{"n_layer": 16, "activation": "gelu", "norm_eps": 1e-05, "qk_norm": false, "attn_scale": 0.125, "init_std_qkv": 0.0296, "weight_decay": 0.31, "grad_clip": 2.0, "warmup_steps": 276}
Each number is 50 + 10 x the weight over its row's rms, rounded and kept within 0 to 99. Layers, rows and columns count from 0. The size before them is the row's rms in percent of the matrix's.

# layer 4 MLP down (transposed), 1792x512, rms 0.0304, rows 1062-1111, columns 192-223
092:42 52 67 40 42 67 64 41 59 36 47 38 53 48 49 53 67 55 41 35 62 35 61 50 40 53 73 35 44 74 52 54
059:45 61 58 61 56 51 40 50 57 43 39 94 54 47 34 55 55 34 55 64 58 45 52 61 43 63 51 35 48 39 51 53
063:30 55 43 50 51 45 44 63 28 55 47 47 53 36 62 53 46 39 31 45 66 36 49 37 59 52 45 41 40 48 44 59
073:40 40 64 68 54 53 40 48 55 53 42 52 59 54 45 51 38 38 66 44 49 65 36 54 46 70 51 46 49 38 51 45
094:57 47 31 55 48 61 28 64 33 52 44 37 64 36 54 54 55 44 52 64 56 38 47 46 41 51 45 48 43 47 38 59
094:64 49 49 40 30 48 61 46 48 49 44 35 60 52 54 52 49 71 49 53 53 51 43 53 47 63 61 59 64 58 49 38
111:54 44 66 47 69 59 60 51 48 45 51 40 67 38 46 53 53 55 74 63 56 35 72 69 32 52 37 61 55 40 57 55
162:48 52 46 52 46 60 51 58 52 52 49 46 52 49 46 58 66 69 47 40 60 48 66 54 49 45 55 45 50 67 58 46
069:53 49 60 51 50 32 49 56 42 55 37 45 44 67 46 38 47 34 60 36 52 54 66 71 50 39 51 36 55 35 53 47
072:37 50 45 62 37 55 54 50 47 54 45 54 49 43 46 49 46 38 45 36 59 46 56 53 58 51 51 47 46 34 55 58
107:44 57 56 36 56 42 52 56 43 40 54 50 50 31 46 57 71 48 53 60 53 47 63 44 30 46 43 47 45 52 40 52
072:48 38 46 49 46 39 47 69 23 60 51 33 61 48 54 60 49 51 46 55 43 51 52 50 57 59 44 50 51 65 51 38
149:49 28 49 50 44 60 51 45 47 58 37 44 46 44 57 55 42 47 56 53 46 58 39 55 53 43 48 46 46 52 57 48
094:36 61 38 57 55 70 28 37 42 40 40 53 68 36 55 71 34 42 46 45 55 58 68 44 60 60 58 43 38 60 50 48
119:40 72 48 53 31 34 41 62 45 22 45 37 45 30 45 58 54 36 51 70 47 48 66 50 46 52 57 66 71 55 46 38
044:52 42 47 50 43 76 49 48 50 55 49 86 63 44 47 55 56 38 53 45 65 53 46 43 47 54 43 56 62 52 46 36
071:55 53 45 46 62 35 45 48 44 55 41 47 58 51 51 59 52 46 56 60 69 51 56 63 60 37 49 35 51 50 74 63
124:59 37 64 54 50 46 49 74 47 53 47 39 47 46 39 61 52 45 48 77 38 51 58 46 47 43 50 47 48 48 30 43
085:62 50 40 31 35 52 47 36 43 77 40 54 67 59 51 67 44 43 55 28 35 61 36 43 45 44 44 49 54 52 57 64
088:46 47 58 35 44 39 52 51 48 62 52 50 46 47 49 48 43 52 44 49 59 68 43 60 56 43 42 47 27 51 40 38
044:71 66 62 35 68 47 48 32 52 40 45 77 51 42 46 49 31 70 46 58 33 44 49 49 61 52 53 60 59 53 52 47
187:49 52 68 41 38 49 54 64 53 43 57 46 44 64 42 58 41 52 39 45 46 58 41 41 56 56 51 48 51 41 51 43
071:29 54 73 51 60 49 53 43 53 43 40 69 42 33 52 30 49 54 58 41 50 42 42 54 52 36 52 46 55 49 51 32
054:55 63 36 41 32 50 36 58 47 56 34 76 55 53 54 37 31 49 40 31 56 56 51 40 54 60 38 56 55 49 51 44
100:51 43 44 53 43 46 58 61 56 54 54 62 67 57 49 25 45 47 46 55 54 28 40 62 55 63 54 56 52 62 53 49
116:49 52 50 59 41 70 63 75 29 45 53 53 43 33 45 59 45 52 44 49 64 51 47 62 59 43 49 44 47 61 60 43
110:65 46 30 62 55 37 55 36 31 45 54 47 62 55 50 48 31 34 45 60 48 66 33 44 65 59 34 48 61 47 44 45
123:53 48 30 40 53 62 57 55 41 54 55 54 61 50 43 44 55 41 68 67 63 35 57 51 70 46 64 34 53 36 59 53
122:21 46 59 25 53 25 47 40 43 55 49 46 38 55 53 40 50 53 48 47 48 47 44 40 43 56 62 53 63 39 49 41
115:72 47 56 44 59 51 61 49 64 56 47 47 58 44 51 72 45 50 43 47 59 62 39 65 49 61 51 43 43 49 18 50
102:61 43 36 36 68 61 61 47 45 56 52 56 63 61 45 63 58 52 69 66 57 47 50 57 45 50 53 63 44 37 56 47
146:47 45 57 34 64 42 51 42 87 71 46 48 51 47 52 37 62 56 38 39 63 49 55 59 64 41 56 31 54 54 42 40
112:48 51 57 43 31 52 44 46 34 46 40 43 61 47 57 49 44 59 64 49 54 58 53 45 45 43 54 63 46 45 65 39
100:53 60 48 42 52 48 52 37 41 47 54 44 46 64 53 45 57 50 53 41 36 73 54 56 48 37 52 63 30 52 41 49
112:49 43 61 44 59 51 65 50 47 62 41 37 57 43 50 61 71 38 72 68 54 49 47 56 57 60 62 43 47 53 47 43
077:57 40 34 47 37 27 41 58 50 47 59 64 52 72 50 51 61 44 46 44 40 62 57 66 47 42 60 34 50 27 51 31
110:58 38 71 60 62 63 57 40 52 36 44 35 39 41 47 45 61 39 47 50 41 49 46 64 50 40 55 44 58 52 45 59
116:57 39 63 35 60 60 55 61 37 42 43 43 50 37 46 40 61 52 53 62 56 60 61 58 43 37 52 63 51 67 39 63
076:31 36 49 59 74 42 57 33 44 56 56 46 49 37 56 66 50 51 55 55 51 48 57 58 61 50 46 54 34 38 56 53
088:57 42 59 39 51 42 52 43 51 50 50 45 57 46 52 50 57 79 62 69 40 59 63 42 63 38 46 41 36 44 49 59
149:54 56 41 52 62 74 38 61 55 54 42 41 45 40 52 67 65 54 54 58 44 32 54 50 37 62 50 43 38 50 57 60
103:49 40 53 48 45 53 44 54 45 49 36 42 64 64 65 43 51 30 54 54 68 50 63 42 46 55 58 56 41 56 69 41
096:51 39 73 60 50 52 55 64 51 55 39 58 49 66 43 67 54 43 43 50 37 62 45 60 38 33 53 57 46 47 53 57
093:52 52 61 38 52 56 55 43 61 53 36 21 74 59 86 52 44 51 68 47 43 52 56 60 51 37 55 56 42 58 45 23
056:52 61 49 60 29 53 60 40 57 51 54 71 58 55 47 59 58 38 56 65 40 45 54 36 45 60 56 51 42 41 39 36
092:45 44 22 52 55 50 57 32 58 57 51 09 53 48 99 55 44 51 55 62 37 57 62 48 51 40 57 53 54 30 54 45
066:43 55 44 61 24 41 63 38 59 61 46 60 71 47 46 41 51 38 37 60 40 58 43 53 54 62 55 31 43 61 59 46
067:45 46 38 64 59 45 51 39 54 72 48 65 56 66 53 46 43 45 54 26 49 51 65 53 53 50 49 36 32 39 52 45
079:36 41 38 50 45 51 64 40 60 64 54 50 41 44 48 66 42 50 49 66 42 53 66 51 47 37 38 53 48 49 32 50
088:56 58 41 53 49 41 39 43 29 47 56 00 46 60 99 46 46 42 54 51 52 51 58 51 51 50 48 38 62 42 51 42
# layer 4 MLP up, 1792x512, rms 0.0457, rows 1063-1112, columns 192-223
074:59 50 57 53 51 54 53 54 51 47 66 48 47 49 57 61 53 48 41 32 41 47 62 65 65 43 46 43 50 70 49 52
100:65 60 47 49 75 61 63 50 59 46 48 73 60 49 43 63 61 73 40 50 52 52 47 64 61 58 57 73 25 66 42 45
092:68 65 49 48 37 49 63 55 51 49 46 50 50 59 47 36 58 45 43 65 59 54 62 25 59 44 45 67 53 44 36 52
088:49 56 52 39 51 52 58 55 54 55 73 67 33 55 41 58 62 72 53 53 58 59 36 46 59 57 55 60 53 63 51 41
095:63 29 54 57 49 46 70 34 46 61 49 64 46 54 52 54 40 72 45 68 37 51 51 57 38 37 56 58 51 47 44 56
089:47 64 45 59 49 66 76 48 55 53 62 90 52 54 44 46 52 50 52 63 60 60 53 48 52 58 50 57 53 42 32 50
107:45 52 51 48 52 54 67 42 78 51 51 66 52 66 52 57 53 49 51 52 52 63 60 43 72 56 47 50 43 49 49 46
093:51 53 39 40 54 68 56 46 63 40 63 48 42 40 41 42 62 69 52 63 43 62 31 42 82 74 46 49 42 60 53 63
098:58 58 49 47 50 49 57 45 80 46 49 56 47 64 50 69 38 41 60 40 53 48 55 47 59 55 54 56 31 59 44 39
110:49 58 58 61 66 62 55 52 44 37 54 50 54 59 55 38 50 41 61 54 41 79 52 50 63 47 59 65 61 51 51 50
095:50 69 36 18 57 53 41 51 53 40 50 48 62 63 52 45 42 55 70 46 54 54 71 60 51 51 60 66 49 59 48 50
106:39 52 55 43 63 72 66 38 46 52 60 65 55 49 51 54 50 54 30 61 44 61 62 33 41 45 44 63 28 54 43 45
113:46 35 50 74 48 51 58 48 49 56 61 47 52 53 51 54 61 64 40 52 48 55 51 37 43 43 34 52 44 39 46 49
099:42 45 54 49 45 67 75 40 55 49 57 55 59 71 47 44 45 46 62 53 60 58 41 52 73 54 58 53 59 59 47 52
091:48 39 47 51 74 68 69 60 43 45 44 57 52 53 62 49 66 59 53 48 54 30 62 44 62 24 47 52 27 59 45 44
099:72 49 17 48 38 55 80 56 53 47 60 45 35 51 54 46 57 59 43 42 68 41 42 51 52 51 48 52 35 59 61 33
102:56 47 55 51 56 66 55 41 71 48 65 58 47 58 53 53 44 66 49 59 48 68 58 53 50 42 51 63 37 48 45 29
105:41 52 63 59 46 62 56 64 57 57 57 48 48 54 50 52 55 39 43 62 61 75 60 56 57 38 45 55 53 46 59 45
109:56 50 60 51 54 56 74 56 55 54 56 50 53 58 49 51 43 39 41 49 52 61 58 54 49 48 62 47 52 43 21 46
086:45 50 49 55 60 71 52 45 59 51 50 40 50 61 62 67 51 50 52 40 43 57 69 50 49 51 52 58 48 64 23 48
106:81 67 60 46 69 69 59 48 53 54 54 60 50 51 48 68 45 45 53 38 55 53 47 46 71 61 51 52 44 58 38 46
095:27 25 49 66 60 60 55 58 53 45 58 51 55 54 52 54 54 45 58 42 63 48 55 45 60 56 53 56 52 56 55 60
073:73 52 56 49 49 48 53 22 74 48 56 47 61 81 50 59 52 53 54 59 51 46 57 57 40 52 45 71 32 30 58 32
108:63 51 56 60 48 46 53 39 53 40 54 50 44 66 43 61 64 36 53 57 36 31 49 62 45 36 50 43 48 25 56 43
098:48 60 39 57 48 57 64 37 73 59 45 49 46 46 49 51 52 49 33 41 56 46 56 39 51 50 60 58 42 40 43 34
110:46 59 68 51 45 64 56 53 48 55 64 56 51 48 56 57 43 50 45 50 39 70 61 39 56 40 52 47 40 62 36 48
095:55 47 47 41 55 63 70 47 62 45 55 63 53 51 55 59 49 57 47 68 57 45 51 56 44 47 60 74 35 60 35 54
124:47 48 59 51 54 52 63 44 53 40 57 63 55 59 53 56 56 47 47 59 43 54 42 35 45 46 31 41 44 42 39 34
114:45 46 61 55 65 57 42 45 58 44 63 51 43 60 53 57 57 51 57 57 66 73 49 52 43 41 56 42 48 46 29 32
081:41 47 43 51 69 53 59 36 44 49 72 91 56 62 51 54 56 71 59 54 48 55 44 54 54 51 58 53 36 30 41 48
126:66 55 50 48 45 66 71 50 64 25 68 60 48 70 51 56 48 50 61 63 35 70 52 41 42 60 43 47 43 51 45 55
099:61 51 47 51 52 52 58 55 73 53 57 66 62 65 46 41 57 64 49 55 49 51 52 55 53 53 56 62 23 53 52 51
101:55 47 35 48 45 61 48 47 58 48 48 62 60 55 60 67 59 61 43 52 61 46 42 77 43 54 50 41 41 43 51 48
096:59 41 55 59 50 54 57 24 36 59 49 54 52 40 41 70 56 61 61 58 61 57 48 48 51 65 62 56 35 60 50 59
094:55 65 64 34 71 60 52 45 50 32 43 43 51 37 51 46 63 44 61 58 62 45 50 59 58 68 48 62 43 63 60 69
090:42 41 61 38 51 64 62 54 49 48 56 63 52 65 47 53 74 48 49 66 56 45 39 34 54 53 44 64 54 66 25 53
108:48 46 54 60 46 50 74 61 42 53 53 58 45 74 47 55 51 45 52 68 51 53 60 34 60 49 57 51 60 74 50 46
094:59 48 42 47 51 58 53 49 55 33 48 52 38 33 51 37 66 57 40 58 67 37 79 54 58 41 64 53 51 73 39 51
098:38 68 36 33 46 54 54 54 61 47 51 54 41 41 52 79 60 62 63 66 42 45 53 52 52 64 41 56 28 47 43 35
108:64 36 67 62 82 58 68 42 52 52 58 57 45 57 49 63 55 55 49 48 47 50 53 61 60 47 30 47 27 52 53 65
103:53 43 46 51 47 60 59 36 39 53 50 54 61 49 59 50 62 61 46 66 35 46 51 46 56 45 58 65 34 61 36 41
098:46 54 61 59 63 59 61 48 51 55 61 58 53 55 52 74 60 54 47 46 33 50 42 54 44 52 62 63 44 58 41 37
089:44 45 50 56 62 63 52 54 42 37 58 58 36 48 56 64 47 54 62 64 64 57 56 47 30 33 63 57 53 53 48 53
090:48 46 43 40 51 53 57 57 70 58 47 48 47 61 53 54 44 40 23 61 70 63 56 51 71 37 62 59 52 42 70 56
092:52 36 57 60 59 50 41 53 57 48 64 64 54 56 49 52 66 65 38 38 57 59 49 26 73 51 50 63 47 64 55 50
102:69 46 58 62 33 58 60 54 43 54 49 58 55 42 49 57 56 50 37 60 63 69 73 57 47 37 48 50 50 47 37 46
102:57 51 73 67 53 56 65 57 63 49 57 49 53 75 50 56 45 43 40 57 46 54 40 41 38 58 70 58 35 43 38 30
112:50 49 58 58 58 50 50 57 64 58 56 56 36 58 54 75 48 54 68 45 35 55 32 40 61 41 41 56 51 67 50 54
091:50 47 45 31 53 60 55 55 54 47 72 63 51 51 44 45 56 70 39 55 78 56 40 47 39 38 53 73 42 64 57 43
098:58 57 52 57 57 62 56 46 58 39 60 67 49 53 47 58 70 52 53 39 60 54 53 47 43 35 66 62 40 41 49 57